config.toml
norm = "rmsnorm"
norm_eps = 1e-05
rope_base = 1020.0
attn_scale = 0.14
tie_embeddings = false
init = "uniform"
init_std_o = 0.00469
init_std_up = 0.0224
warmup_steps = 62
schedule = "wsd"
decay_fraction = 0.692
seq_len = 256
doc_mask = true
Each number is 128 + 24 x the weight over its row's rms, rounded and kept within 0 to 255. Layers, rows and columns count from 0. The size above them is the row's rms in percent of the matrix's.

# layer 4 MLP up, 896x224, rms 0.164, rows 204-265, columns 112-223
size [107  93 108 105 100 101  95 101  99  99  90  91  97 105 103 103 103 101  97 102 101  91  92  96 102 104 100 105 103 110 104 101 111  98 102  97  95  98  96  95  98  97 102 105 100 105  95 107 103 101 101 102  91  98 100 109 104 102 102 103  98 109]
[[103 147 132 128  98 100 131 128 124 172  95  65 122  73 121 115 187 136 140 147 156 145  89 108 149 147 116 125 113 134 168 105 101 121 119 136 142 122  90 147 124  71 148 135 118 133 124 143 163 100 125 116 145 146 107 162 156 133 152 149 133 105 161  95 181 136 139 120 128 116  83 141 121 112 122 135 154 148  97 145 212 128 121 126 122 107 118 166 117 153 145  99  95 168 131 101 114 122 161 124 143 119  74 133 134  90 131 179 124 112 152 140]
 [140 141 125 139  81 121 163 128 111 147 157  95 148 135 104 124 149 132  79 133  96 124 136 147 132 147 117 131  58 137  96 127 100 151 155 117 121 162  89 151 153  92 140 109 101 142 129 134  91 198 163 208 137 155 105 111 146  94 125 141 114 136 131 116 152 139 171 139 123 142 171 127 109 118  76 129 141 167 141  99 115 126 154 147 116 136 111 132 133 146 161 154 155  89 109 160  87 178 124 160 122 124 128 163 154 116 155 138 130 152 111  97]
 [144 117 157 117 145 130 125 115 123 146 135 123 139 154  96 110 119 126 109 110 145  88 117 119 161 138 151 110 101 142 107 132 167 136 116 142 159 124 107 100 156  94 137 148 119 145 141  81 153 113 116 121 107 160 118 132 129 156 189 109 135 133 132  94 153 126  85 121 131 166 104 110 124 131 118 150 127 128  97 120 116 127 147 149 113 169 166 164 140 133 108 119 183 154 119 124 149 120 138  87 128 123 157  98 142 110 136 110 115 122  89 148]
 [ 94 142 119 151 149 142 105 132 138 132 143 151 141 126 118 153 181 111  93 116 132 111 176 118 153 118  98 134  96 152 155  89 164 148 125 109 145 132 150 135 140 123 142 109  95 129 131  89 153 123 127  73 100 139 108 155 136 101 152 124 119 114 109 108 126 134 113 135 104 115 152 101 102 175 168 143 105 142 180  95 128 122 180 138 143 117 139 139 108 105 142 134 168 201 129 168 115 142 137 131 102  80 131 138 135 106 126 101 108 102 106 139]
 [128 123 113 105 117 145 137 106 117 154 119 149 120 115  86 116 162  94 119  82 138 148 127 116 145 155 122 135 154 122  75 134 143 107 147 114 145 152 107 109 131 137 149 139 147 104 146 172 126 170 161 104 174 158 164  95 108 134 105 111 129 108 105 164 120 120 101 115 106 118 132  78 119  97 124 112 144 136 147  75 123 107 111 113 161 161 148 130 132 110 134 201 131 122 184 165 148  67 140 140  92 133 143 125 143  98 117 142 163 119 131 107]
 [148 156 105 136 148 134 147 140 101 151 126  69 123 108 142 130 127 122 115 145 147  98 144 123  96 133 111 120 114 175 119 133 118 156  96 127 112 137  98 164 132  98  86 124 117 138 154 124  78 114 144 139 146 128 162 106 108 145 125  91 135 105  71 157 136 148 127 123 128 144 101  96  75 158 140 160 159 131 115 120 158 123 132 123 160 127 171 120 164 108 137 116  99 110 112 159 133 123  91 149 126 138 103 127 121 115 126 115  98  70 147 166]
 [105 108 153 145 126 131 120 141 173 142 125 148 150  98  94 149 133 133 117 135 114 153 109 109 122  92 144  87 108 123 124 103 112 146 102  96 119 109 153 137 124 122 102 123 102 106 175 159 132 124 107 157 126 165  77 109 152 132 126 120 148 148 103 142 105 137 151 124 108 143  91 113 191 126 130 113 139 111 152 122 121 127 132 168 150  71 117 148 105 150 195 180  97 120 149 155 147 102 105 136 123 167 166  99 149 138  92 117 121  98 140 167]
 [105 124  55 120 150 151 140 111 110 144 105 139 147  97 141 158 141 146 144 130 121 110 124 113 158  91 144  98 117 146 108 158 169 123  85 117 133 145 106  70 133 128 152  73 163 127 115 147 162 128  88 181 118 150 121 122  93 136 110 125 122 137 137  90 133 150 130 115  98  98 110 161  97 145  94 104  76  86  91  98 141 107 146 160 129  98 113 114 126  95 118 142 139 133 128 118 107 132 126 136  99 159 112 138  86 135 129  86  98  93 104 142]
 [120  88 112 129 109 127 139 107 157 137 130  81 112 151 148 140 123 131  99  96 133 122 127  95 151 113  86 118 139 109  93 114 133  89 159 121 132 154 172  92 161 136 109 137 131 161 100  81 118 148  85 131 119 111 150 129 140 120  86 145 161 133 122 148 146 138 123 131 150 124 178 129 146 136 110  94 128 162 171  94 124 129 143 135 132 128 130 164 135  94 133 133 132 121 110 113 132  93 133  99 159  69 184 165 138 109 111 157 162 154 142 141]
 [147 123 155 122 143 126 181  93  87 137  98 102 143 163 171 150 136 146 131 134  93 118 103 125 153 125 112 139 164 170 139 137 124  75 151 116 121 118  85 144 100 146 121  96 154 149 150 152 118 104 144 150 155 136  94 135 129 144 145 149 169 121 126 132 155 154 128 138 139 131 130 118 135 115 133 145 130 149 153 147 119 123 119  98  91 131 138 107 103 116 113 104  85 122 118 110 133 144 125 120 116  80 134 130 124 108 125 169 146 127  96 158]
 [116 128  99 131 137 141 139 137  85 141 127 152 125 126 122 137 110 142 113 119 116 146 111 125 147 112 117 118 152 169 119 134 138  77 144 132 120 151 170 133 133 143 154 118 129 115 139 111  90 170  86  84 132 138 168 129  92 138 109 113  82 153 147 124 102 171 131 160 140 119 134 132 129 119 120  72 112  93 125  74 150 146 139 106 112 179  84 125 172 140 113 155 136 111  89 149 157 104 138 114 144 126 109 165 115 133 116 142 145  92 141 158]
 [ 88 123 137 143 169 133 141 152 164 124 172 146 102  99 114 100  98 160 139 174 167 126 149  88  97 115  99 116 113 170 155 112  82 113 147 129  78 147 165 122 110 148 117 143 128 131 168 109 121  73 143 101 157 147 125 132 129 132 156 111 118 121 107 128 144 138 167 129 180 109 136  91 159  99 146  99 166 100  91 120 126 110 111 146 119 148  78 135 166 161 146  72 117 120 138 132 138  93 124 153 126 139 148 136 125 110 104 133 124 152 154 116]
 [ 62 140 114 114 137  93 105 113 146 128  81 135 146 110 164 172 127 189 120 174  94 138 119 100 110 103 104 117 139 126 110  93 123 132  94 121 130 113 117 131 130 123 128 122 127 127  82 120 115 112 106 159 133 117 141 115 147 122 140 180 144 141 165  70 129 121 130 139 103 130  83 109  85 129 124 112 115 158 100 113 110 117 114 122  99 127 119 145 108 119 182 104 109 136 109 157 145 126 141 135 160 161 121 117 119  96 101 119 108 112 128 197]
 [113 119 137 124 165 169 104 113 114 199 132 158 131 146 119 138 111  85 114 142 105 131 122 106  91 125 176  92 122 127 121 164 163 148 141 120  97 124  78  96 176 156 148 158 131 149 123 165 101 115 117 138 148 133 118 143 137  69 128 105  56 113  74 131 153 134 113 178 140 120 140 146 124 162 125 112 119 148 109 146  97 144 114 132 126 105 139 110 123 115  83 141 161  92 135 107 138 111 129 193 130 145 114 127 149 107 162 107 155 147 127 133]
 [116 150 118  98 110 130 156 109 132  93 156 100 130 111 113 114 124 113 181 167 144 129 115 135 177 142 158  83  97 109 142 127 129 147 150 151 120 114 110 138 108 178 131 148 126 131  92 135 148  92  84  93 137 125 116  83 157 151 138 138 153  91 106 119  82 104 109  88 103 117 103 144  99 131 117 145 136 141 133 144  94 118 155 116 130 124 145 120 124 137 129 107 100 153 142 149  78 111 134  96 163 100 170  96 138 103 143 118 171 121 131 133]
 [143 148 121  98 111 128 139 109 132 124 132 158 140  90 106 135 108 105 112 132 113 159 135 137 141 147  86 183  94 106 109 168 126 115 119 151 121 128  98 162 118 174 138  96 114 134 144  90 130 133 121 137 111  97 149 135 101 130 142 125 114 160 124  92 120  93 123 103 108 130 147 122 147  95 128 122 163 129  83 167 149 143 149  57 111 106 131 152 154 116 111 130 158 129 107 128 106 119 127 164 132 131 111 144 124 131 119 181 158 161 113 119]
 [ 73  92 131  92 141 120 108 134 101 133 147 129 137 144 132 122 145 122 114 116 110 114 103 114 129  94 176 139 143 128 110 160 104 125  92 123 109 149 154  72 122 129 132  87  86 106 123 132 152 158 125 149  95  94 140 133 132 135 133 160 115 123 118  89 142 119 112 152 106  96 119 114 172 111 127 145 114 163 118 142 121 145 164 137 143 150 166  93 152 132 152 152 129  89  87 139 133 128  84 116 104 125 123 124 108 128 160 126 137 100 128 139]
 [118 126 137 102  73 133  70 142 142 108  59 127 149 141 103 126 150 127 152 135 176 136 142 131 118 136  98 138 115 146 111 115 178 143 121 105 111 156 132 121 118 104 173 138 146 105 123 105 121 143 161 129 125 112  82 205 146 105 107 179 132 106 132 165 122 127 126 128 145 139 121 124  87 123 129 128 107 117 146 128 134 144 126 124 149 120 120 130  74 108 126 142 160 123 113 185  82 137 114 104 154 152 130 160 145  94 124 154 114 144 132 138]
 [138 128 111 142 100 135  85 150 121 170 133 125 135 126 106 139 138 133  99 129 123 113 166 120  83 101 146 125  85  99 121  90  97 114 121  96 102 160 124 102 128 118 171  86 194 104 178 113 149 191 142 128 137 123 200 109 126 132 115  92 133 169 104 190  88 151 119 126 103 121  96 171 117 111 132 161 106 148  86 129 123 159 135 151 115 149 108 109 106 119 147 130 122 145 129 169 100 116 124 110 131 126 124 127 130 135 148 134 161 132 142 129]
 [152 123 133 114  97 146 130 108 129 152 134 108 166 133 132 140 120 102 138 139 155 176 153 119 137 152  97 128 112  98  75 123 114 140 112 122 144 133 154 113 133 169  84 129 134 146 140 104 190 122 124 141 101 103 137  99 124 108 120 114 114 128 130 160 132 146 139 106 151 159 113 117 171 109 159 108  75 119 137 112 126 106 117 158 151 159 114 127 118 141 151  63 147 156 122  74 110 114 115  87 102 123 141 120  78 115 136 142 102 113 139 140]
 [127 127 152 142 120 125 141  95 137 134 123 100 149 112 119 131 128 100 178 109 161 147 125 144 118 161 104 133  90 115 133 151 135 121 110 167 173 111 114 150 106 133  92 113 125 144 121 147  91 123 179 172  85 113  67 133 112 113 103 146  81 127 136 103  88 115 128 146 104 133 148 120 194 117 130  99 121 140 128 155 152 146 143 133 104  95 101 160 126 137 118 135 147 113 113 119 157 157 120 157 134 142 125 105 130 126  94 146 135 176 115 142]
 [118 116 166 114  95 122 134 131 100 125  95 121 146 107  91 158 179 139 141 163 155 137 103 156 120 146  97 102 117 120 110  96 150  80  92 110 201 161 107  68 126 130 125 196 146 125 137 173 139 130 123 140 154 131 134 110 105 154 123 140 101 120 135 154 146 145 140 112 110 121 153 125 137 134  90 121 155 114 147  91  91  87 150 109 156 134 144 101 144  97 151 111 124 125 121 143 133 110  88 179  91 128 113 135 141  88 138 156 163 159 157  90]
 [122 137 151 113 155 134 138 101 123 130 161 121 126 135 111 138 123 129 117 154 154 137 137 131 110 144 141 119 101  85 112 181 154 176 140 161 162 127 102 119  94 131 123 162  98 129 126  83 137 105 113 139 120 155 110 154 163 118 154 150 108 108 113 134 137 122 143 118 120 142 126 173 122 111 128 183 135 112 134 148 107 122 100 123 129 146 129 152  84 142 129 144  94  87 167 122 121 111  83 150 107 124 155 153 117 118 133 117 117 100  96 130]
 [100 111 108 162 131 135 154  86 129 112 134 132 127 104  98 162 137 109 141 106 151 108 106 122 119 136  89 103 125 175  99 138  88  82 152 131  70 123 136 117 116 115 130 138 185 108 137 140 146 116 135 140  65 109 136 133 169 128 152 147 128 181  91 116 118 165 106 133 104 143 117 114 135 113 128 112 103 139 105 170 142 122 109 117 133 125 152 178 141 120 110 163 143 111 114  96 118 126 136 168 139 108 117 162  97 152 132 140 119 112 146 156]
 [141 120  98 130 161 159 110 154 105 138  97 138 136  95 111 101 156  91 164 136 130 141 129 124 138 132 133 116 110  99 110  88 131 127 114 106  78 176 124 155 134 122 113 156 108 113 164 118  90  91 154 174 127 168 120 152  95 125 102 112 156 102 115 133  98 118 140 103 116 125 127 141  78 119 114 126 125 162 124 165 137 141 105 117 121 137 128 121  95 120 126 129 102  74 149  73 113 144 121 120 113  89 129 146 149 139 142 163 136  92 162 105]
 [130 114 121 133 146 139 150 129 119 148 109 118 139 133 131 131 130 136 156 145 106 120 136 122 141 116 108 138 154 142 121  80 132 137 137 127 141 115 151 151 131 164 111 138 140  93 116 115 163  89 131 172 106 169 152 121 103 142  74 141 153 173 141 119 104 122 147 135  47 107 115 137  68 151 113 128 169 150 105 119 158 141 150 127 155 111 118 174 152 158 121 109 146 136 161 122  88  90 119 148  90 131 133 112 129 110 150 127  90  97 130  83]
 [165 122 136 149 141 138 115 132  80 133 175 135 167 122 101 128 149  94 127 135 111 119 152 109 120 136 126 141 117 106 136  95 120 134 129 111 128 137  99 134 178 101 132 156  84 111 121  80 186 122 146 163 138 119 149 130 119 110 121 129 138 138  85 141 122  61 138 150 149 120 137 118 152 122 103 131  96 161 141 117 119 131 121  75 153 150  57 129 144 127 124 103  79 167 123 169 107 136 148  97 149 157 132 121 121 113 133 142 131 133 150 132]
 [110 119 120  95  94 123 117 106 123 140 149 128 178 135 148 101 154  85 147 163 139 108 128 116  78  97 124 167  88 127 131 155 142 170 127 137 151 123 125 176 141 116  98 112 102  82 177 135 130  98 142 144 157 105  94  95 134  95 126 135 130 165 105 140 107 122 145 175 110 188  88 154 147 106  80 100 144 149 132 122 120 143 144 101 135 110 133  95 131 163 115 116 111 129 164 124 156  93 121 127 145 145 141 150  70 122 125  87 139 141 162 109]
 [134 120 130 110 103  75 107 115 108  95  99 138 109 105 121 104 158 154 124 155 166 143 128 131 148 113 111 134  77  97 127 160 148 120 126 124 116 143 122 114 110 129 117 173 114 130 128 166 117 129 133  97 123 136 106 145 146 116 178  82 158 133 167 128 130 137  95 107  99 128 129 125 121 157 147 119 143 112 157 120 124  90  96 107 110 147 101 138 102 125 191 157 139 144 149 133 132 144 123 127 147 119 133 200 151 132 116 165 122 134 141  75]
 [ 96 131 126 108 102 122 129 133 161 126 101 176  98 140 136 139 142 147 128 134 147 164 154 126 130 126 147 156 144  90 128 133  91 172 135  98 136 136 145 130 133 100 149 118 130 145 117 157 131 207 155 124 152 120 126 134 118 102 119 110  98 149 134 118 142 153 154 127 127 154 125 124 139 146 132 107 161 154 120 109 137 115 134 113 106 114 132 112 136 132 117  77 133 138 111 123  70 133 156 129 126 116  82 102 181 100 189 135 196  97 131 138]
 [ 85  98 116 135 151 128 126 128 131 131 119  81 122 167 114 110 160 104  98 133 144 129 136 101 130 111 122 129 134 130 183 134 130 147 130 100 123 117 152 168 129 160 131 146 130 145 123 168 123 146 149 105  84 158 122 122 154 109 111  97  79 125 165 187 165 107 103 135 153 162  89 121  97 119 133 163 159 157  91 121 179 128 157 139 146 134 109 132  84 123 105 156 122 128 168 132 157 119 145 153 164 105  98 137 132 140 123 180 118 116 111 145]
 [157  96 115 110 144 116 121 122 155 153 135 113 130 120 152 134 121 140 114 141 128 106 122 103 103 119 112 115 125 134 133 129 103 119 143 117 155 147 147 156 107 169 104  97 142 154 126 133 159 159 161 151 188  50 101 162 109 130  92 137 133 118 122 118 169 150 139 128 147 165 139 138 126 117  74 121 115 177 133 130 117 113 161 140 117 166 142 125 143  96 161 159 121 112 121 142 110 131 113 142 146 108 116 114 126 146  82  93 117  57 128 106]
 [126 131 113 135 160 108 137 136  89 135 110 102 149 169  69 104 141 121  98  95 120 139 149  96 153  79 108  99 151 143 124 153 134 144 125 180 130 131 150 108 109 187  91  97 175 133  87 124 169 155 173 132 124 116 128 127 139  96 128  77 134 168 105 103 105 138 111 151 138 156 160 128 118 135 171 111 141 167  81 131 152 154 116 159 146 140 113 121 107 126 121 147 111 136 141 130 131 100 102 171 119 137 129 144 158 159 163 112 143 118 138 120]
 [113 163  81 167 120 122 113 140 108 146 165 117 111 128 115 148 134  76 101 109  89 121 129 130  97 135 138 112  98 129  87 166 107 101 114 147  97 117 158  94 126 123 123  63 142 133 121 143 112 132 110 128 158 134 147  97 111 132 128 100 103 162 173 123 115 102 121 150 152 117 127 153 136 101 154 105 171 119 156 110 124 148 141  96 114 156 110 132 154 123 135 123 140 121 128 109 148 113  92 168 122 126 122 201 120 103 141 120  93 142 129 104]
 [126  93 125 131 148 154 145 129 125 101 144 120 123 117 104 127 129 154 134 151 120 149 105 116 121 133 131 181 177 169 138 127 185 146 106 128 123 147 139 139  79 160 128  99 139 131 105 150 133 150 147  84 113 143 117 160 134 146 120 146  97 110 126 140 134 136 116 122 132 132 133 154 142 140 151 141 116 168 117 133 139 160 131 120 135 161 118 168 116 161 102  93 110 122 116  86 162 113  91 196 118 109 119 125 131 120 163 114 147 103 120 117]
 [145 123 128 110 141 160 133 117 168 142 124 106 142 112 120 110 160 137  97 173 159 128  97 140  91 104  97 112 127  92 155 134 112  98 128 134 124 174 141 134 126 160 130  95 156 199 124 102 129 121 117 111 110 146 103 149 149 144  83 110 104 121 132 134 116 124 151 144 150 112 117 131 166 120 141 103 150 122 159 158 131 114 135 115 131  92  83 177 126 122 154  90 114 140 137 129 122 134  96  53 137  95 121  93 149 163 128 142 136 104 113  82]
 [137 113 116  70  99 179 141  65 142 118 127  85 118 160 100 101 134 148 129 132 121 141 122 127 150 133 169 136 131  92 102 127 105 109  91 150 156 156 136 147 122 127 159 142 136 138 130 153  93 151 163 117  87 141 150 137 135 135 108 124 153 145 136 112 134 135 127 109 140 117 144 154 133 165 148 136 119 134 132 149 158 121  94 113 131 100 113 165 159 150 138 108 123 148 108 110 128 145 103 124 108 102 137 144 139 148 172 101 105 143 113 125]
 [141 148 124  95  81 133 149  80 107 106 127  94 110  72 151 158 130 132 118 103 130 167 112 117 142  91 118 113 125 154 120  85 129 138 141 120 137  91 124 138 157  96 120 178 151 133 131 126 134 138 140 166 124 112 132 109 130 128 145 122 169  92 151 120 128 122 168 132 162 121 160 167 116 103  97 142 130 104 122 139 145 131 115 163  94  87 139 142 170 109 149 134 156 135 154 114  88 143 130  94 142 104 121 145 134 146 144 125  99 112 114  71]
 [102 111 123 152  77 131 141 159 130 143 197 138 125  74 139 103 117 111 114 130  94  97 100 151 122 139 145 130 145 161 116 121 157 112  95 131 128 138 141 105  81 102  96 116  84 145 125 145 142  91 101 145 197 103  96  88 139 108 146 158 122 102 137 103 115  93 184 131 124 114 132  98 106 146 137 142  95 152 112 127  99 129 134 148 136 168 104  89  83 131 153 137 131 127 104 150 127 122  91 145 113 142 121 118 121  72 120 107 121 125 129 144]
 [127  96  97  97 143 130 138 145 147 190 146 124 155 152 144 114 123 118 129 114 142 177 112  72 137 115 162 117 120 129 121 130 128 116  90 107 156 118 160 162 175 141 148 146 124 176 101 159 112 109 111 138 106 130 130 129 130 128  77 138 127 110 132 181 101 113 142  99 135 125 136 148  87 142 117 132 110 139 101 115 146 175 152 112 140 137 130 155 136 179 136 152  73 139 114 106 142 172 176 132 128 107 114  74  96  93 124 124 125 134 126  86]
 [ 89 132 161 121 105 141 135 141 108 135 114  78 144 122 121 111 118  62 138 127 154 142 140 124 128 138 143 163  83 121 129 110 116 115 147 155 143  97  98 144 103 116 130  95  87 134 158  88 173 150 129 142 120 157  91 138 136 101 152 156  87 105 128 120 128 136 165  88 110 143  84 129 116 128 105 151  92 162 113 118 123 123 154 133 110 107 111 156  94 134 140 183 140 144 111  96 112 158 121 149 102  74 110 133 195 124 148 125 110 117 125 125]
 [ 89 146 124 112 118 113 132 139 143 129 103 140 197 143  87  97  98 120 148  89 153 120 141 149 112 125 119 136  95 150 159 123 124 127 133 149  91 121 105 155 123 114 113  76 140 121 111 116 118  99 106 133 163 103  99 159 150 173 133 177 106 151 101 114 108 121  87 136 151 145 116 164  80 106 147 126 101 144 146  79 157 119 155 136 115 123 149 113 121 117 164 103 150 108 132 124 130 102 173 122 137 122 135 114 100 123 112 145 137 141 143 156]
 [112 110  99 107 163 144 112 143 144 142 164 156 124 125 121 148 169  48  97 154 102 142 150 181 114 168 158 136  82 158 137 143 128 158 130 133 122 111 142 125 143  89  82 117 133 128 114  97 110 126 144 108 147 102 120 135 117 103 136 153 131 109 105 128 144 165 148 121 173 160 105  88 117 130 108 136 137 136 110 120 129 152 126 118 115 145 185 131 127 172 108 146  62 129 129 117 140 126 144 122  91 123 146 115 117  84 112 147 148  91 114 132]
 [137 129 129 131 124 137  96 130 123 143 102  65 120 121 146 134 115 164 153 155 105 141 138 136  98  96 110 103  95 107 125 155 120 111 100 115 128 147  84 131 130 127 120 144 127 179 149 122 134 108 157 159 109 121 146 147 123 115 116  88 135 127 129 125 115 171  91 145 116 146 114  87 102 169 112 142  81 129 118 118 123 127 188 132 143 132 140 156 102 151 126 112 127 136 140  80  86 120 116 114 103 115 145 123 168 130 169 115  99  97 132 173]
 [131 132 149  82 159 101 142 126 126 121 123  85 153 130  65 129 114 157 145 130 112 105 122  76 153 140 114 145 113 145 120 142 153 106 172 125 113 100 130 137 158 125 117  97 118 144 101 134 127 129 125 135  87 120 112  98 119 147 123 150 174 112 130 126 132 153 121 129 139 107 177 108 161 158  99 169 118 121 139 153 140 153 112 142  92 128 171 133 151 141  73 118 113 103 151 143 150 157 132 126 126 115 104 113 127 123 158 154 159 138 148 144]
 [113 136 126 114 143 147 108 160 115 133 116 135 117 115 134 122 148 117 112 142 107 160 147  89 128 131 121  81 117 147 145 148 176 137 110 124 113 106 123 141 136 129 106 138 180 146 124 103 154 113 100 149 142 107 119 114 102 163 136 135 144 146 134 139 122 113 132 124 110 142  54 132 147 115  56 150 144 156 136 172 138  88 185 125 108  97 147 119  94 156 163  88 139 203 118  97  59 113 133 133 108 151  92 143 108 152 122 134 140 141 131 159]
 [125 150 131 144 110  87 147 146 166 120  98  78 127 108  89 121 115 155 109 110 116 103 134 136 142 102 157 163 150 142  95 155 189 179 116 137 138 117 114 151 187 137 142 106 108 115 141 151 120 128 125 120  88 161 115 103 145 129 157 117 125 113 123 120  80 153  97 145  90 146 144 121  73 117 152 177 104 168 150 104 103 156 158  81 139 109 129 143  87 109 114 133 108 158 115 132  90 110 122 110 129 129 129 141 137 139 110 161 123 107 158 114]
 [172 120 127 160 116 106 138 148 160 111 159 101 129 152 130 130 141  96  86 100 136 133 165 128 122 125 175 111  73 150 129 131 126 112  93 100  82 147 132 109 144 127 137 116 138 177 110 114 104 131 112 150 107 114 199  95 134 168 145 120 114 182 146 125 123 137 117 141 148 124 113 124 145  85 128 107  90 117 129 145 162 172 149 124 150 179 136 170 134 112  89 121 104 179 125 123 116 110 119 133 115 137 135  89 134 119 159 102 146  94 101  95]
 [148 115 124 131 107 140  98 145 123 111 110 114 170 134 127 140 141 140 178 162 137 130  94 128 126 150 113 107 135 104 132 175 155 131 125 113  93 159 146 101 100 151 109 140  75 123 179 109 105 139 143 155 171 156  89 155 102 108  99 167 102 102 118 171 107 138 127 127 114 137 137 122 121 162 128 122 141 102 128 145 143 134 125 100 116 105 121 109 123 141 122 108 118 101 138 124  70 103  94 130 117 119 139 127 114 135  96 136  97 112 135 138]
 [153 162 148 126 121 125 124 164 164 151 134 157 174 113 129 136 153 132 148 140 159 140 143 106  99 160 110 155  90 122 115 108 141 166 168 129 117 132 148 127 122 131 153 129 120 142 164 128 157 148 129 158 155 149 127 171  76 146 160 155 167 126 121 150 153 106 146 159 106 139 100 142  94 143 174  93 115 127 139 163 159 111 113 104 110 154 113 143 134 194 118 130 137 117 108 136 130 113 167 128 129 155 163 100 129 125 102 163 124 121 129 170]
 [136 137 143 140 114 110 119 150 137 150 170 163 118  92 114  85 152 144 103 146 136 147 163 146 189 140 130 163 176 103 109 158  83 125 122 136 129 169 113 134 182 116 164 128 114 107 127 138 130 120 126 120 150 127  92 117 137 111  77  91 128 145 129 147 111 126 106 158 122 162 150 103 162 116 122  83 142 107 144 144 151 129  92 126 111 128 125 121 138 117 107 136 141 148 122  87  92 153 109  64 105 149 103  83  99 163 156 121  82 129 136 153]
 [109 123 157 159 125 132 124 115 147 142 163 134 110 127 116 118 120 122 121 123 166 120 162 144 113 151 143 133 133  82 102  96 142 155 140 158  93 102 167 152 170 122 126 125 130  81 134 139 139 129 115 104 151 177 154  78 167 127 127 120 122 134 146  97 123 136 119 179 131 146 106 160  94 116  79  93 142 134 143 151 113 136 160  97 158 152 104 150 159 132 110 139 137 137 159 155 106 129  96 137 135 134 153 120 122 140 136 103 137 119 130 114]
 [134 120 126 113 137 138 106 143 120  96 138 147 129 127  98  80  97 114  72 125 129 173 140 127 113 122 208 104 156 122 107 101 129 143 120 150  94 163  96 122  99 158 129 102 131 121 133  89 198 107 141 133 121 102 133 145 132 145 133 161 128 166 157 135 113 136  94 142 112 156 116 112 124 128 158 113 133 172 123 138  96 132 150 122 111  78 102 133 112  83 118 149 105 180 138 145 120 148 100 127 126 142  82 124 153 128 159 122 126 130 123 147]
 [129 140 106 197 108 101 114 164 109 132 137 157 112 154 142 164 148 116  61 139 121  70 147 102 121 158 103 173 127 132 158 159 150 181 158 124 131 126  83  69 135 133 141  95  77 115 139 102 105 140 123 129 158 151 132 129 123 104 176 116 126 132 134 101 135 147 117  95 106 134  91 136  94 111 144 136 153 159 121 141 129 131 109  74  75 143 125  97 138 112 117 112  89 139 129  84 174 120 148 168 124 148 132 118 130 128 156 107 107  95 101 132]
 [101 125 154 170 161 105 143 123 108  97 137 120 109 125 102 126 111 145  89  95 101 115 103 146 156 104  99 144 118 133  90 156 165 129  85  86 107 111 138 115 135 104 112 102 141 183 122 167  80 102 138 141 140  82 166 130 135 115 124 126 109  94 149 103 138 102 148 142  93 103 139 156 137 156 122 113 159 171 153 134 138  96 148 125 126 137 127 153 105 145 146 120 146 131  92 126 138 119 143 131  88 105 102  87  94  89 132 118 118 119 131 130]
 [ 99 159 107 158 123  91 109 114 181 133  93 147 127 128 127 127 126 156 140 123 121 130 118 112 184 118 155 156 112 120 120 134 129 111 118 105 103 126  84 132  90 139 138 131 108 179 103 135 105 177 124 131 153 108 139 142 188 136  94  64 122 120 138 120 109 118 116 141 150 105  93 144 148 119  68 129 110 146  93 134 124 134 135 104 146 148 163 110 142  86 135 139 117 122 121 127 161  64 133 128  80 130 144 174 132 144 157 126 148 133 116 124]
 [102  93 132  98  87 122 143 100 169 134 101 114 133 117 139 154 143  82 110 159 126 156 151 122 136 153 125 157 126 140  71 137 100  89 116 128 128 119 130 155  96 110  83 143 137 146 119 137 126 174 136 134 152 133 149 137 172 178 121 115 160 135 106 125  54 132 113  92 135 154  96 137 125 167 164 117 106 138 138 144 159 128 147 141 138 107  89 104 137 131 107 124  84 154 139 142 197 131  80 105 129 107 124 132  85 166 112 179 108 141 137 135]
 [113 113 114 127  87 113 102 203 117 134 145 122  98 160  98 139 132 145 124 124 110 186 134 138 126  99 139 119 103 118 138 125 140  85 167  99 135 168  96 140 138 121 122 159 136 142 134 133 115 153 133 131 134 122  95 143 125 100 146 126  98 103 126 152 137 107 137 133 128 174 101  90 184  95 123 151 113 138 169 103 136 122 171 110 138  92 130  78 129 143  78 124 147  99 116  81 121 151 144 162 110 137  80 118 186  95 144 144  89 102 120 185]
 [147 131 134 137  99 194 141 156 118  94 128 112 148 145  69 104 112 131 105 154 117 145 155 128 130 105 139 146 110 108 108 124 125 138 132 123  72  82  96 165  88 133 131 113 103 124 114  98 133 111 177 146 201 130  89 151 114 109 119 117 106  83 141 132 133 142 145 106 136 142 113 143 126 142 149 147 178 144 158 180 131 119 114 132 134 114 145 121 109 133 146 123 106 168 128 102 129 139 111 146 108 111 126 139 160 117 182 135 159 104 166 150]
 [ 64 121 126 126 130 110 117 165 136 136  70 102 151 135 153 120 114 145 117 137 167 140 102 130 102  93 124 115 131 131  98  98 125 139 104 111  84 125 102 121 132 120 111 138 143 137 163 134 127  94 157 143 127 137 113 111 127 139 118 125 141  93 134 135 137 139 159 133 132 119 129 146 125 112 129 126 144  86 133 119 100  83 133 144 162 123 162 112 145  90  99  75 148 132 136 102 100 116  91 121  95 110 157 115 111 110 146 165  87 119 133 127]
 [ 95 157 115 108 107 131 155 107  78 122 129  84 171 104 134 147 162 101 138 109 134 133 109 106 119 122  82 108 137 145 160 146  83 144 139 123 149 146  84  70 150 128  88 149 121 159 134 164 154 134 155  89 143  94 131 118 116 175 148  92 126 123 168 117 165 126 105 148 127 102 119 109 143 142 109 140 109 102 110 134 138 134 134 141 144 155 139 135 159 157 156  59 131 141 130 156 116 117  96 146 113 124 109 151 113 156 162 160 154 121 104 172]
 [109 129  94 160 102 156 111 162 127 140 121 115 134 155 130 108 109 177 180 108 136 127 115  95 144 117 122 162 143 105  89 155  97 131 114  85 116 117 140 125 115 110 117 143 131 122 120 162 116 100 113  74 148 114 146 133 165 150 142  79 135 145 175 137 113  82 148 125 148 121 146  90 107 114 107 116 150 117 157 136 165 134 133 157 132 114 147 169 140 113 112  87 112 108 118  92 127  89 138 148 127 125 109 114 164  79 110  96 125 113 127 158]]